{"n_layer": 9, "d_model": 192, "n_head": 12, "n_kv_head": 4, "head_dim": 32, "d_mlp": 768, "vocab_size": 4096, "activation": "squared_relu", "norm": "rmsnorm", "norm_place": "pre", "norm_eps": 1e-07, "positions": "rope", "rope_base": 46500.0, "rope_fraction": 1.0, "qk_norm": true, "attn_scale": 0.204, "bias": "none", "tie_embeddings": "early", "parallel_block": false, "extras": ["local attention windows", "gated attention", "attention sinks", "value embeddings", "hashed n-gram embeddings", "an embedding shortcut", "capped logits"], "init": "normal", "init_std_qkv": 0.0377, "init_std_o": 0.0267, "init_std_up": 0.0377, "init_std_down": 0.0189, "init_mimetic": 0.7, "optimizer": "muon_variant", "lr": 0.0164, "lr_mult_down": 2.0, "lr_head": 0.0104, "warmup_steps": 0, "schedule": "wsd", "decay_fraction": 0.76, "decay_shape": "linear", "final_lr_fraction": 0.1, "batch_tokens": [32768, 65536, 98304], "seq_len": 256, "doc_mask": true, "train_tokens": 302200000, "steps": 4734, "dataset": "wikipedia_en"}
Each number is 128 + 24 x the weight over its row's rms, rounded and kept within 0 to 255. Layers, rows and columns count from 0. Numbers have three digits each. The size before them is the row's rms in percent of the matrix's.

# q: layer 6 attention query, 384x192, rms 0.2, rows 120-127,152-159,183-201,224-233,256-264, columns 64-127
# k: layer 6 attention key, 128x192, rms 0.184, rows 55-72, columns 64-127
# v: layer 6 attention value, 128x192, rms 0.253, rows 32-63, columns 64-127
# o: layer 6 attention output (transposed), 384x192, rms 0.135, rows 96-191, columns 64-127
q183 077:136137133142110096122126121156149157137134145098153144148109112151151119092142140107100137093141170119093156131142153133122192120138152200162127137162135169116093103113107128113114112171134139
k55 121:138138149140125145121135128158110125141113165104139156140123129133156146114151148155170133181099109124142163095101126160106123128154172112142128064156128133099168129121103109117126148111139116
q120 094:147114135091100147135178088113124143172155185143089120126175141119107118104109136126120107133131106166085168112112107152106157150106118155139140126138154153107084059143135161122143144134126160
q152 130:168127104136140102089173103164112098117143125147104104175130104116124139167132151123112143165136113149131126143117132129119157139142137140127126115163129135131143116128176113135141092142119182
q184 064:151203063121145126083162162110131109146162156133110083146161135161112135138136144106141101138125131111172094140110125110181177109139163127118089164141119120099138148124108148102108091120136115
k56 125:156111117102102148126180101107133130184142181141114120101167143120119124103098135122129119122160083193107141131101112138112142154093109127130143115161156128134090066128121169109115142138119133
q121 109:128133153107148116136142168189109141151145138156129113135132139115129144134142128142149150116123129159121129103138144094113077128083085183137135128179135120159103170098121137126104110136122176
q153 124:076170130093124145155118121130112127124110098134162136134092150103139158108139103154170115161089130133105133129119148151156151148119162152145107149152136110146154157107146139157106132137154166
q185 090:104116119127102135182140110119098137156085159113130095122094135124130127137033124146150159126164099124149129122159170117132088134143104157089108157166100100124120133103114133088132161128135139
k57 116:119144122108119111150126114140124154136182142143122108096148139060131146146124105180147143123123110124098145136116163084124136151108113161153166105124141132151130123119086142114103110156109156
q122 090:119167129139165146129118103137162119140141168150142165118106113118108118119092090138157101102117127106190118128137141115117135141130110087127173122159078189148163126125133139131149147108148101
q154 126:122153074090141094084155085111180109122116117133192094119150124147143119119143121110128112202136130126088154134159089158141100115071138114148116090116139155139121117079112091089194169097112137
q186 070:122164108107130115186139138096143115091134096160138108162152119129099120081101100165117137113124120132175090174113068141146110147118141171125110116109065111113151138098133116080102116139182073
k58 115:118177121115204138121122129113142168137146153160165135133116089112101135135091105138125109072098095095103142156122149147150139133148126125144172093110078179138143128143148096159136155082139133
q123 093:137114127157132155125119130129114113134155138142148171152149115080117128075127125158122110098121173083128151118088129122172114079143169143125145093115137109101149129113143126128089155143133108
q155 135:098172108111111130088126115135132105106133103070121138125152111109116127140093126161121147143119121135120096087092122088148143118110140133092119115088141128139118141108125086112144177138109153
q187 076:136164077147112129080089128138079124134116115181154131120137140099144139134140125087097115151105146140147129120142121137135181101120187101146127140140134129117144082153115113183092116129121130
k59 128:153175116127150145107103107127139116141164115167125201132158129109106112076104133169094143104096157102145146086099113133166118093151133123119130112143112121123162156130127131134132163154157121
q124 094:156092082105163118139098086129140158162126137134146168131148123098157160151121142156141144129102154128129153080129138131135099111162119111147098130123159154134166145151158088070127106148128149
q156 132:116096095154128102143107131102133155085125138098133148124083156141087139099133153101155136123097142122100153117124111109098142171127126117097149140165097083119161125132066132127153131137096087
q188 072:134123132107168158103100156102153137134124114160132171074180157110122112121125136100130129141133111099015116100143101121118106125144149090158103117104124177134149113118117120143138116139109126
k60 121:135110106111139102134103101146144158174106127137147158170141123108170142169125114174137121117107136117119155088131131112113105112148130150145073146129153139148123132165147107124100096148124142
q125 099:134111143150128105161158130122127168118144097142111087102127152097074102188107142146137127121125125089118137155171125145109124120121147171112156073129120157189117156162150120120139161159113110
q157 136:131115114112134112126110143133117133146151089157142105118106090142105124116053127143142132153125122140137144113151130133116141121153142133089081132129178129104156128139119128131128115137127122
q189 069:139143090180160145111110154129154120132149149125135094139116122139134114130121120069094105100117132104099113155103142139108138117148145151169154140144136169127153144116101147138086112148108109
k61 127:120123143125140125147136146142122176133124057142123094133124136106094109186078148137126131126136151095119125142153105157164106117116130135113166062122133106164130149146141149137134133146129126
q126 099:146138130116134154087166132094095131106128152098145155163161147085159120116107113082103160149087104123128130134165117112123146120117122158144087088111113133134080120148111131173126132156119132
q158 124:109121126127129135111143166163181139101147149158129170114167112135154090120128125088100160131124136135121166117099141144082097121117163163132127131134143184119107146156138129156119141132107129
q190 071:143124122109169161140101144149111105138126145106130102112165125160137120111079093162159144114129125148108121069102133097139128142132150136126132127091094174167103127114124094176134096136111086
k62 120:142152121127160120114164116132101137121130175102136157142133126108111137121109120084080147142081089112131145146138152100102164104110146120164110066103128142106107109153102143160131149143128119
q127 086:114108171101101117130115118075157157145129147114138093152134156134180107129147165114118173126132143118101126129110120110170081098130146159137146115156137123125137123167106149156156099142093166
q159 122:103140106170093164149126128112149115120123118140175109143128133105120100102137138138185108179098139129128131116129156122127100167178086182094148113133116114167127139171113148128110125120121130
q191 069:160146095070148139079134161063128098096108124136153106145166108130109154117139134158136103123095130153142127129133102115128117152129120146104159134176119151124172175160141127151128127102161127
k63 105:129120140123101101117140116099127165117136145109124091125129189144124118118095153137092199127106144112203125105108107097157083120139142154105125096144178123150162141130110121122143115159079150
v32 107:118100168106151174139145133125116139118125128091145132098095098103128121109104128137119146115101164131096105127187114123135161143133092118114144128173123136155105121150184044136151140145092152
o96 099:145113089100140088112161135100132126136084126146107125162071126148130164078128102124112095128095147111163150150107130088121108142143090125128137150123108117139144165129097157108118132173138126
o128 087:148155102123113126101160137168164156126098135143150099136133143142152119077106129168090112140151109112132173112122109132118099109111173122096124165102128138125167128140067147129130107161173118
o160 127:132122142116169113126102141140134149144163108145120106126120111135129122123121119119096068154107145151119108130125088120153124133102194134120136142161116139145120126133139116129066165162083102
v33 098:136099064091155140141101113123119125108142142094116144117149106131100113132143118153120090141121131099137122137118136148110120098125174134099140150103172134193152088138118125138123173135105127
o97 106:167106138173151134092109148106114143168092153122128126169133127089119083137117099099141129129157119134151096087122121145103136143123130166156136119187105146092122148160067099152095120133096124
o129 085:168122138133110110133131141102122134107087102124098124147116155100165110163102133146148125126169098116122112166084141104155115111186168116120122149145146113094124132129127106130176105100122121
o161 131:116130125131122142135081121121111040179182129155085123137145138129104127145118143118105125178090152138188138138120130171130149136088178130091133158134106136107134135136135156121131187127125137
v34 088:139120112180116093125119189199135153146139111104094119088130104152142148110113100132136159128122131122125109106118142154119146135121110139124125108155124112134112126113092174106094137110145139
o98 105:116117121097170124175148139084130112107091092088101123107160138097162102170092120136125141125152100128108108153156160162112119132119130125149118056112147082130154152126162159127117141126106112
o130 086:139129150104133139134135105103173141109138096085141138140149155099158088132141111128117116110111082119149188133112076098136147118128142134136090092089128148101133108121132168156127148111102133
o162 119:104095109083095109143167121133129129132087140127149098127129144124131116097148156160097137095162131130121134147111146127130157084122071146094109168180116120119100129079122120122158151154145105
v35 099:054141116132094117131134137148107140141132133125120133137118113146153087152131095125104114117114180174112154104171134119132118116102157092137080143136141141147137095124145123133102104116149141
o99 095:144165127128116110123115118145137107130104101113143132079131149104137136145078135123164090107133142160125143130147132148088151151151123118090101134152126111152125138137076121109175106133142130
o131 093:141118116122109153143104144152141110139126115098116118130143146136127134155137089082096116159119142122149088139113169145072117162113107159135085147133129099130144124093113111150178094082172110
o163 107:125084155094122087165132134101119161152121096139159106101088096143164114111155111136121176123137130133082137156117097127125123119121048097116166125139137108202153081103133133118165124145133130
v36 099:146081128112168089144140105153150109133138142104128134139142130119118111117092155191129148146114098144148124136130118149121130154143134140158123112101142087133138154147166169134149135108132150
o100 097:124154148108100171112121133190137132100133098118121132110126132135128101172153123135146128091127112111109097149150141145105132106094160120117105118088120153130111151104128128139112151096152131
o132 089:155149141152162153124103156082111089173112139151148145129121122201126121096120127136112097120128100164122146133135106137125125123135134126142087162169162158141130125161117145161129131139093166
o164 115:122121130100094117136102128144160126119110136119131115102114162105087111141148131128131166069151113146101168152124132127136184068075108144119157132120125126094134153101153113128118174115120098
v37 097:102196118118137137116113117154122126121145143160133128113125079139139092092146136109124150127143153114156179065122131136186082104096129084158128163126109157099146128130129143164168118161107130
o101 104:112114153126095105116144151122167123161151098159123121155123171127166176173120194123131141143145141102138116096169177144102111127144121145124150113126101110158118113134104151132118150103154082
o133 089:089131118136131104119110095111128125134129095140096159133149148118139141141135137135068123129144136110079144093154131116096146106102113115139078127130124144158094133188122134130111157132167151
o165 111:118148154128169148157138117129109112101114082175133162130143129109113150102150103154109125077157135101096156171142153142131145106128130110149146093118103111078119159143132159130184153129141135
v38 102:104131112148147149132122115124081134139152141153152125096156154109119110136096158131121083141159159140184145117166147154076101116116143138142130157140131103090141095140097118087162133142154120
o102 104:148109128082120121134162102102132171133101083113094102140142130142084173109116142141086145086093115162112103132106119135134151126105140114135149158146131145152100134128120132138165131119103093
o134 092:118133167137160125120132144137088095135142150136121130150121135132099162122107103139107107154084148111139134126091105081127162139122095134112123184149100095132100098122105162157174118162077101
o166 114:104124148123115098165133125122149112098110116116160183120097126107101121155106126117141143127137155135109175139128148096067114084127077113125163171084104137130186129094186121135136126081153120
v39 103:120088127132142118114085155114155118124163163099109117183119123159116114134146149095182114084115125146152129120130125077122159115153095160156112129143120127143140127103124134115130149171125122
o103 099:139119121131148086163143144113103079099113129167125091126151116107122119161154124138167128131104126133132143153106135135126125112122110200131106148131126093124120142100160102139140113140095134
o135 093:108132132079114170068125153141084117132078168079100102123168110129097144121124124112109143122145109130150142143155082184162127165147134103138167098183160146109139121117165094120110101119108137
o167 108:111143114136166088149123107137122117148153095161158100149097107127085115128103113133138122115112124112136098160123154159126108146148136118121118148119086190182136147153114142133175110109122140
v40 092:081151081128164110134141155136164112104141151131181131163168112147106146136108141101144103141119126117082155202082135113154110106154115152087091133124090136104121103142144086134163132152124108
o104 105:147143098129101128153126123133118115136104149139147145178153165108139103124080107172144125130150089103105147118131140150132148145112110151159159159132144138150121117132121120124139091114131123
o136 090:178121144110107146156130115125112094155118151144123171132117095111113153097095136159100141147138122135152112154102138136149129133139173136122140102128135121128119120123131109114118164103142157
o168 111:123158108118132154144111132106176121148052149115111159151093155118122152137138141142166151099137107122090152141165112107103120096106139125084164134140133113148164168126152138132127161136086148
v41 098:125139092135121158120126131117133114143151096126173099166099104118122152128113151091139125149143142124106080114140115139109121142119158160131125155166143133140096076120142098131116138159125136
o105 094:129110138140164142140123124131099120135109168125127132087108140114131131113111135181148086174101103125128088118116134079137153184144114123143142154136135156094141135136136126144142104108110155
o137 093:097127118117116131131141107130113144138113118171153116095120171107143135121111085152132120212110145098124123116084151140142151156133122060112120112106136163128152178144159124136170119110126136
o169 111:106163113102120108096097123146136184147139104142128163118122139133138149110147146126134088139087115119120128140123125085131121128105167154150141123208125136141113148124121111150055141131133148
v42 098:141143171119097110132115088162123159152109176106150100109104120127133103130183065150116148142118139116129166146122150162154161167136112120119103139131096196167170130138088163155109131161141123
o106 108:124093149164140113101149126128120080115139094114162157141117114129156133122160166119155131126074142127112102129105153095131118159170143132088132170148140128121149129099165084108131173152076099
o138 088:132099114132158092133113102091099097188125123142135123135154131098123125098184144137134142128142110144154118095156096132116144132154123142130114160138146139104142126110120089094097079115164113
o170 104:157134158123128104102126113157151192129168157135120155116107147104144125198125109162129097124137126118153079149147126122142122134146102138094116145127139116157118125130133123111155143128108091
v43 101:151086132091109117129147106148072117115113162104133148112178120113104093119132098145101101113127131105146146126124143129114102099118152126110142136171141080139150133141163164117136123184117128
o107 093:118147123162109119118108153106091140094108109148120072152170100159157147157122129116163145130121143148140133155129141114157081137119106122164099102115104099132096063123102116136121172128169138
o139 088:137133159130074141096125128147115112134120159105159105175155129124153162140147155154147127105115189146138111108131108120158140094090164139167142146106073120141116098128122120123132157159175119
o171 121:148104119112114137108129154111077083090154122147056139130139157128165150151161153123139127140111137173130136101124101153121088129141150108155135054156144113092131109130132121116154117123144145
v44 095:123102142145116123119145144129144104122131125069147128114116105177091147187111094133147099138128120182129124123140129097098131143150136155149131082050125134120082137145140091120101086110138120
o108 113:133102121116108132144127117097176164130120126130131126130108125087177058132114104133092115122135101153131147107138138131127122190140130118109198143084119120098148132105114083122150119106090119
o140 087:143107134129134158133125147102154127092192144150086140132167106163133091140137143155133138124084138111119097144110109109083084134134095111093136126079144161182158132122176089145108134091135130
o172 120:140112111115129122128169140150117146135070103119140131135103160086134133145126120127079163052159123156124154132162151100139170126128135130146123164141141108113108144116133160137136135143152122
v45 105:134103158123147147124114146111111147110117150089102160130110153093114123137114136153119113188162135101131146165162099135070121112103107132127096093134177123129108127163126147137154157114145097
o109 107:112122118156140080150160087136152129150136140164151133127110099103160133145140119111084136150149130160158120125100148148173157113085064149111100191129132129080091120152105148180127097133125113
o141 087:121107113163143128131117140126092108151115141148134117113146158134123165119093173097134116166168103108125113151095167149117136128143146128130106130106134145134107123155132129120119112141115125
o173 104:169161118124134101140111143115115130115131160168108115106107162099131172091144134106135114156091113146107127118124128095113080129109129112129097131164123090113157114144142120154150120151173189
v46 104:137069090175104129081130120136119122120153106096094095139112106112105122178085165117128119133115112137158149126114127151111132143139130108110104158092157177137115131114123115092101129130124110
o110 093:128081145123147119109157116131104154097201113127138124145091116107126128146113137153120137127136121123177087083150090116110122076129120152108135093142152109112117112117075137121159134096124124
o142 094:179146116136157110126124083127084128078163133105155105141134090110123153102113120143083160122155140086120109083142116114117133068105079095105140154160153142137146119126135102128126134124139139
o174 119:123122152118156140164122155169120117125169098145149124145117145109100101096125144182141158144186116150108117112164098175161136165143098120113102135121149105105089122105131138141155177147121118
v47 090:105116084072125141162130163117198186107119109124165120113125117158144097167110103138077106136125126155171141117101132125115141188112142150160142144115114135119141119136119058144149151124109130
o111 105:128157115138139123080132080134077128109111161149090119106134074128111108104076128126141105112132127135163128150135125110089141098130117167123141096135117102107146077166130146085100158132103103
o143 089:146128166146154128090077137105139138137100137161100144118133171128138133135129149142092128142168126107118173088148122096113119125127115185142126137118138122102109135140129132119105131149113111
o175 106:145137090165103103094164156122119109110163145112089169114142152106129123138121159108156119152146149106114161101135115107166109124107114105139138137104150089132106135126106121149159136136088152
v48 092:149152095131129125128090138113151080147114111137118153119132136116126131082126131102159111139142132106122152125151125160156135107102135148144146135107129117118196125099101121125157138139100107
o112 103:109162148124197149150102145114170134128153186147137119152144142095131133162114124099105133103105119100098107127163103111115148136158160123124073162150113088109103104135111165099163137110143153
o144 090:082124134112132150171099147125151149114119133101124131150095104104134108126113133134115159143141167137092119128107144122127114112145124128117108147160123103151120113185121142123128129121068132
o176 126:133140121143109099111102117125137052104112136125116136143102126142135165142120080099143115169100142108143113126109139081133088126118119122122140150126114169123144124147148091108161121106166090
v49 088:164158131141119104074097146141147149127178098131112114121140107096170092125141114141082135098097112128085118101123150105130145143146121130142146134164091131130114137140131127101166126118090118
o113 102:105125111133121144168136134129091116163115144150114136102068159115157112117140082119088136134121160108107109174117139163152157094131085117142166134153144112136143123106112150137131156170150129
o145 086:170110135162113121182119119135147131131104178075121132105134156136096125131146111095081154136108134117133141135125082132133153114096127132145139127166154116079127114132134108094140145106134128
o177 113:117116114120167110114127134113097114109144113125119119147149112149155110127097142138138101140098138162149100098112150106118126134130119154157147126085097161143123133137165123114121121098148136
v50 093:118114105102124120114161151139144169142176128135124108119148138160085101112125146135146130130133093157110106147129149094131140152109096133116177098106150097101101128153107152093125167108128090
o114 103:084168143144120092093158104100125127143106136105085103134085122122150144163131113120138097117167093134136143113113114107128098130103113080116079144133103132150127146158097158140125111098131132
o146 087:148079151107087106106143093087113178146113120076156140131163145137113112117112161101089083131103103144150126055122112117141134166168125129093123120125112101113163107135090131126136122074122135
o178 102:155166109142127095120154128094101108144139133090114101156114158170127125175139134115136138165153131107115136103097122136144109118152142126132118133105127089172117155135104107130167207133129119
v51 094:083138166084111108144145148121130115121133118117156140127178146156177150099134112111163117123131129149115166158163163153193140118149168154086135126078075105128137114139161121078097149097084134
o115 092:159129146126094172088118126132138161133115113116136117138118121141079138110124111112115119138166150115133168130093125152092128110156121124140176131176147114121113118150098106110109118124116135
o147 093:132130058148119188101125133129152132152119148138132133138119067125084107143103147135136144125162117123143157140132122160132140132108109125145104123125110091137116100184155086127094132118112137
o179 128:164105131110149134153101101137147183143118100100167116128128166076110129113128097134142078099146162138125161153151120128129106103114070170144117158174126107101132139130139119126120127123103145
v52 100:111163158123119138103143128124101151139142120128142110128115140120136149152155148138113118135166134075096087107124132123139120128136145100100142138142126084119089133135165105105146075072164132
o116 097:163116109144160082131128114176111157105110159098093102074122168154180138142105111131137149146109128143121141139139131130095096139165136138113122112116114146113162113106110104068107118164115095
o148 090:051130115131096131120134158128119174171110130131098122122108087115119126181131095151142130142144165156123138135113130111103138131143131125104152164149098190113163083135095095115114172158149170
o180 105:190097122134082125107127098158114099109141091123156112159129100085146126121124122113110104099098104084131150145126146093125150114153102108105187128159126132167098102131140137086087150078130101
v53 090:095126104108125126160160153133164126120158114149160102113150134110119108134076107092116144138103123133159102074189127093139098091126144156159097112149106122124137126110122114093125163113094175
o117 099:150163104144119170174112082115139147161122089156114113148096147116136120082167137136142114124162109158089140098072124119121122116110119180139132164134064091140138131130140162058143126084130124
o149 094:133088162141139119137146132115125154122108124151129083139115104159138109104186099123112123165139117108084134090082115117114141121119116109097112121138111109146141121127121146092090125081116100
o181 120:158131131116107112105130165132132107082132103103140119147127109133125093166103101094132106126112122134081139078120126152158125154107130175125122112174135171154119136177148097179132134128134151
v54 102:113172127116108058118141095132098114125113132122144113131137124146111137094168123122131092118151104099132146097138136141128098049134135070126102129113124088105100102157151100149165106075137133
o118 104:156103171143173140139116065134122157100145110139133139143160143123119164092085095126126122155073126110097124152136080143143162104146102153099100140068120131127097170166159134144143140159149145
o150 092:153147117140173198082114134160139135104154121126129154166073102121114149141140112140147110129142149119096153161145168133157132095160135151105097085165116134147137188058130114116112134121156117
o182 124:120161155153122122145150124142077165136200098163118104115118092112139135146138125111129148148141124140115114127172111170121112167105164132115120069121154130134114116150114179130152151138164159
v55 092:099107130127092159134175125145107112113109140063126137110145159134096144135113157130156133136171102170084145158104124123129123134124174150091105142084160094106110124121113105113141123132137152
o119 101:110143111127138138105074117118119130098175131130122102132126140118155135125137130148076100137108135060116115137116148144120110110165127163132110134151141185147151104114100102141114116147157119
o151 092:141134107154128117102108103154141169112121168149132110135175123142072096146139139149123126118168145100071134153141154145144112110066111149144122068111126168157182131120128114115112096105109163
o183 117:140096121104131135153173128118163097150106116103100156140150082130086131126085139108089166125136146158172120086161154136089123133153132077104120180135134116109141121113172132141127152136143167
v56 089:105075169135125082122130112128153140126121140137127138103100076142154126119149098116138129117095198131072164129128164146119152125098096139148150135134113137165120114147095085126142142098105129
o120 104:139146121133117144158121139131094115140120131165139135121095163138161114129091137093127104099126128161179155136115142088151126154176134123163096128131168099107105147113119154119177122117162135
o152 091:116095087109107176153161120156115134179124124149135104144133139129079087098136132095121159076105131131122096106114072105137166139146143112110132129131177162114122145150155154122146161119123107
o184 106:143135137129140121150137110158163141128111138174091123141091147069139148187128120134139127106138113119156100122174131148108088158139127117139125137123126082112091097157100128111110129136116148
v57 098:131111106151148122139170134153102122132124131113163097083141105152094129120132121127106088119124152127114154147160137162124116141098159118073144144161136114151082124130158107083141111120094137
o121 107:102093135148146085140176108116135137140113125105070123142147156099127128111121145121193164142111161137149089124136147110108136120152123108125115101087131137106132111116115100137139147096147098
o153 088:141121113138152121124111118124179127089111104144092122150169139103084141118121161132202161124131145156122149132112187109116116141112113104168142134134155119166111143131145153156129148139154099
o185 107:154127153099130131130143124134125144150149137124140155118124158134095141157134147154141120151097146121104138124150112174128105108159132129100123113160163104120111173113154111114082139074119142
v58 093:117137110146132114097119169134063134106154106149080107080172111128158139163084118176134106116144158084202108114140089125101120122096110127135118155105103145129122142124142145105140144108133172
o122 103:154114114118144152127113092149174154152114160105134149119094109122156150163097126145122130131117127116152155098089091129080139112147150139129108101121130138122095168132168117122103079162114128
o154 093:120162136110160124113150115143140155145130151089126159135100104110118148145123140144091138122137087216141111102096160106153187092145169162133132139119201095154154087120130153126112106122107120
o186 118:080155143114083129106079127140114098093140132144147147126111145135133141112134116132143143120069105153133149144097095109126137108130169153158102097130093125104170156138157130150142156112167117
v59 100:113111189169125124151108152138116139067115142138121121105126139088172124103132082154117139123125137102140095094141131086138158136173105145131133114106129164147094104134127126072107130118100178
o123 106:115096106157132110117132095081134122198118166120112090149108120133162111112115109138158129135128089133122132142164140155116119100121148144125080121132142179134146135174120115102172159150136103
o155 087:077135124148127108094175131129128094131083122061116122131136096147153135131147095162133157095099125147119107158129149125134103109141130159095159120124156128153148145123135137135151124170120132
o187 118:151115152124140136091096130123167151153135162097130152127156134078172147149121133123177140107094131093151094091184114140111129144150129147136105161114102145132111113126157114115099131116137119
v60 085:175136176107149094133118162104142134151146080075136123115131153160137085105136143097145129129105133116171163151139114128148107165126112108144171181154127109112160136148159081166141148166119143
o124 105:135143121128169126099091150135118121120123121137143066145112138098152174180137156173145118127153176145134106155142131144147133123087108123158156130130096105149114120129101104119104159154152103
o156 089:130147109180123107119150128134157092114067121134144115115129095136148095126184128120110094149135153115114156101135169115122122178124113148134117090130140111115139150136104139097141163085090101
o188 114:122145152124139115141138138132155116135159105105135087131110151131145128130102174121128096137111123135132114155115081147129122154120154113119131147124125088115142169133129134114065172138150119
v61 101:131146115109129107131135135121153137178126100115129110094141128145146126106091118131157163139099123128154146122163127118165166164096137101152117172167136192158108165128094118116119081125071134
o125 109:125121149130108122141108112139134152124105136095153052106135103121126148140150130123162150115089099117139142128093127100129166101176128107124149124097083130110150109143131139171166128132123188
o157 084:112133130103075130128116151118090155102137125151134102113129166140123160129112107087142137149125147143142134163157117106118127140153118115103147086113117104174054075101135134125122151145133116
o189 134:105139128160192096145125144097130144166129138101102088141126141165166137100107121154151166157118102123147132139106114186126162166119140140148113157080123145126127145130131116127093166137132122
v62 102:136110130122098133142139118135129140121083144074134157121122146159124118092162134142127115149164091111096147147103102098155163144122112131116125141083160093117153130125103167180090156161132160
o126 096:126099111135156113154099148132145094148161135068132157146120132127122121105122111111125159088144123149143106110115131105121126127113170114127172141087131121136151133113101163123135113116116121
o158 093:113133122106145126125124132123172110157177157157154136152163140159131089138110156104101162145107133150108213137153155118159092097150150097134116111098121113117143154122153115107158096103144117
o190 118:112085133133124152123092105099116170184135074108109130133121105120120106132146105145101159110149148100089117199161145133096138138119169129135123113129127169099107161113116097122126122109128166
v63 101:138148125100139140107105132132131106118122130145123152139105153107158150089096120102146122069148118119053146128109136101139131142133132179108147110142132106107158125099114100150116087135116133
o127 109:113124143116107128117142135139132144084124131135135070130105138137126104124108113150139141128103105126124112182158109124162139107145149100148123111127130085134078105137117156132121134160101110
o159 086:145148179156135132143165124089135132060149127109102107099112083141110167152148132099115095090159100138120130129097157112151142074141156120133123102134106153134113106149117113118168130116124146
o191 136:140138137114179108171145106137121120113049127124145089117141134133122169124108134135164111143122112086145124102101116149100088137147103109122140172130101119131118103099158127115071118122110101
q192 015:088130069131148130138146096132130130145116135156141142140143125113093117146085129136128126100163141141179131153117122125123148143095145140120133163117164163118114120154113127106176124115141152
q224 084:148136158171123109074171110136111133130127120170134127078135124135116092135090163156090099122092123150172126157147129150115142116096118114137155126168123135094139100154120106097083125154094092
q256 039:140140060159125138150133104147145127149165146142152109082117144087117139135106139134154139141116143117104107145147116162082136126130095161140098118133134156110154134170145160143130124132133120
k64 024:142143154157152120127183139125100121144130134085132119074116138132102136112113105100123126152154078146097128109111171142165094133130123143166155112091125129122131139140077099116090128109142102
q193 026:173112116117114140197130098133143129126155131114174115026111125099122108134145150153151125149101114122053113142122144175095120104154128114163100120119133138177117139149121138116115106113155104
q225 090:120124135070122115198078138143163148131115144118130147135117134122129169120151122092116121088124125138135127124191103092122161152145141120092096145154123166140070131126108121101165111137183150
q257 068:096142163106139102146143141110094120110077113093112161161145099146112112123104085093134142124157142109105118096087145098153134135099146092101139153116144131116107135091126124142152145129107168
k65 013:108143116108113112132082134139131117136153141201154159166163123104129121161146119135130097156152163123133108110151120117135108129148140176123121142087149144107078135124116116150176084159150149
q194 024:138142119146125133111101132124144128124147139128159103043102128116117154099161182146115145141107094122086116146107125132103127132129126107134085139098136155189165142147126135125092091107124103
q226 093:110100126111123140089204109135120128106138103116150119151108139117105151139151114134142111104138099103139149116084141113169116102137095082150123091105153112141133129092122122139126113141127117
q258 071:084135171127145086091117154109101130107082099092094159155144123155112127121121114099098122107141127098142130110082117107180146160106152113106158159114140120109107129118133091146175139137111154
k66 026:130133203143129142114149137138110123156104152119141140061118118154089131116076088114110124152135116138100112096148159153165096124160122134165178130103150135102089127138095124099112129109134089
q195 024:112132158115145122106151135147095131124092151141123156199121113136110140124124101124110111126165154103161147117101116064153108139096135123087115151113123121107087138108119140097160138140124159
q227 097:086114075142104104117119139106124162126138145113095148103128117105125097131126156103119119135141129137183085152120094097082140168128176172103158155144117118130079116156118077151112119133142090
q259 058:149115116120115150159129082147144137152175158183188088097121136113145152132141145156141125145108131117084134144170124128099119108131116168147098111129116139176137142158109161105084101137137100
k67 015:101092172124126129149108129150134087133132109129105139139121136134132076142100119094102082110133132152125106131177160136165135101100133111141119125145161114150107074141133067089104091119162127
q196 034:111131135104161119105133176095128138121124134145127121177105117112145154126174119172105114140166117092141136152115120089142077140125156133110113142097134101165106141142107140070167125160103125
q228 098:140112137162134146079033126137154168132139140146130135120165151141135119116130124137080106158152142124136117176159094130106144146126091119068142131047101115163111125148101133162153128141155126
q260 056:114128159089159120095144123111131143120126134147148120176121122124146173115152126158114083137143164071121126164136114124126136150148132134124101133079102137170090134116111140065168116182110123
k68 031:103118115110117114128102122151156139120141147105127123210135142128161139126180164130156113103154152118094151168109114151109148123101128098096088126144107144132162128110145136169131117123138163
q197 037:146115177104103153154119085147177136152159133130130124146134156115165124126159119118145110119133149116094125113193141208131135121174143146142091089156105133092133118150134128151130170129150112
q229 088:089095138148121138115076111074153130118129119180109140105166134133131129104118125161105130111095162176142122134203139165127148132096144110089106128093085075113116140148130114085134141107164112
q261 051:150112119106145147157144089141114121132139133146143096146150122114159157120121136129158118117131162140069121135200140194131134117175098157155133099122120111086096145149106108137142170131142119
k69 033:123138049136123110117122125137111155125117112138143137130144103099138161121129159145152148143120123111173123173093113103101172154128087106072081126132126161148158162129161169139138152118118169
q198 043:135089158104122143112102135161165121149123141083065128129128129120106113153114130084138148120062135174082108095141131181103148121141107135108102105138116096085145116108129116172128136094127147
q230 092:110114148114130156151151081119126129120126110128124144111146107139145129156131142120114143115123142162094144086134121088115163122144129100177125096158177132123117160077140135163127144157126129
q262 067:118068162134144132143149163116142114147129142103095132097130133140120113152110115104127144108085172172110093077123135174113115097138127208140142101152116082089125102111101097130096134078144147
k70 035:120120120171151161127132114084153106100137104155147141099134130143089102105101120155093106131117136153153115089152119121123126111109138136169143132120131130141093140148110093097175116127126090
q199 047:100126112146138105101140152102087109117091137116135133104111107164085115127104127131109145108123097123176128130087131080112117139098126115115167152136133145140099145114133143095132083113127177
q231 092:111100148119118154157150129149114097083120135102125128116127132114140132157122118126147130122138154133148193114084145134137162098123139137138175139187162180143138136118120119114133110150119154
q263 077:099138131128108104099096172105105128116091126106121135114112129143100097126114108100100123088116082117152145146080123089116097141081149107127146162148142151132122113117130136089108092142100158
k71 030:109148179096135130101105159133140118130129168126146137148109132127106153134144156139121114122157150137048131105133127129135102106118149134159133125069125111126110121083078104157106103175117099
q200 049:143152090144137160150158119127173142125171135135165101169121128116156118095126149139149095144144143097126128175143126127147121118149137139136126128128111141122145110146127139160160168141120091
q232 115:127129131141108136120120126105144140178149151115138142114108129137098104122173125123129134146132137118106084178122109109136123183112113117067135104073087116157128113133143129160175138110144093
q264 077:172165109114135131135132127160160141133143134095164115143134131101129138085121167143142120129138109116099127160131138113167131136166128098111119124103129142122166141134123128176174166136125107
k72 036:134098111154118118130117100149099158100069104129111147118146116092121143152140088142143128124098137157141122102158126134118169130121125144130144100149122132136123155152157140095141142094163154
q201 064:128103156108126168113115106139169107135132139126107139138144125115109137156119126108140138135080161155050114110173131175084157126147118130114068099096109129110144117125102121163144145116127116
q233 111:159093194097158132124132137092138098116078142108108133118123065122142159121158116101140159163100131150148137077151101093123120123140149126148092111101162144142145120100117135153161086162143116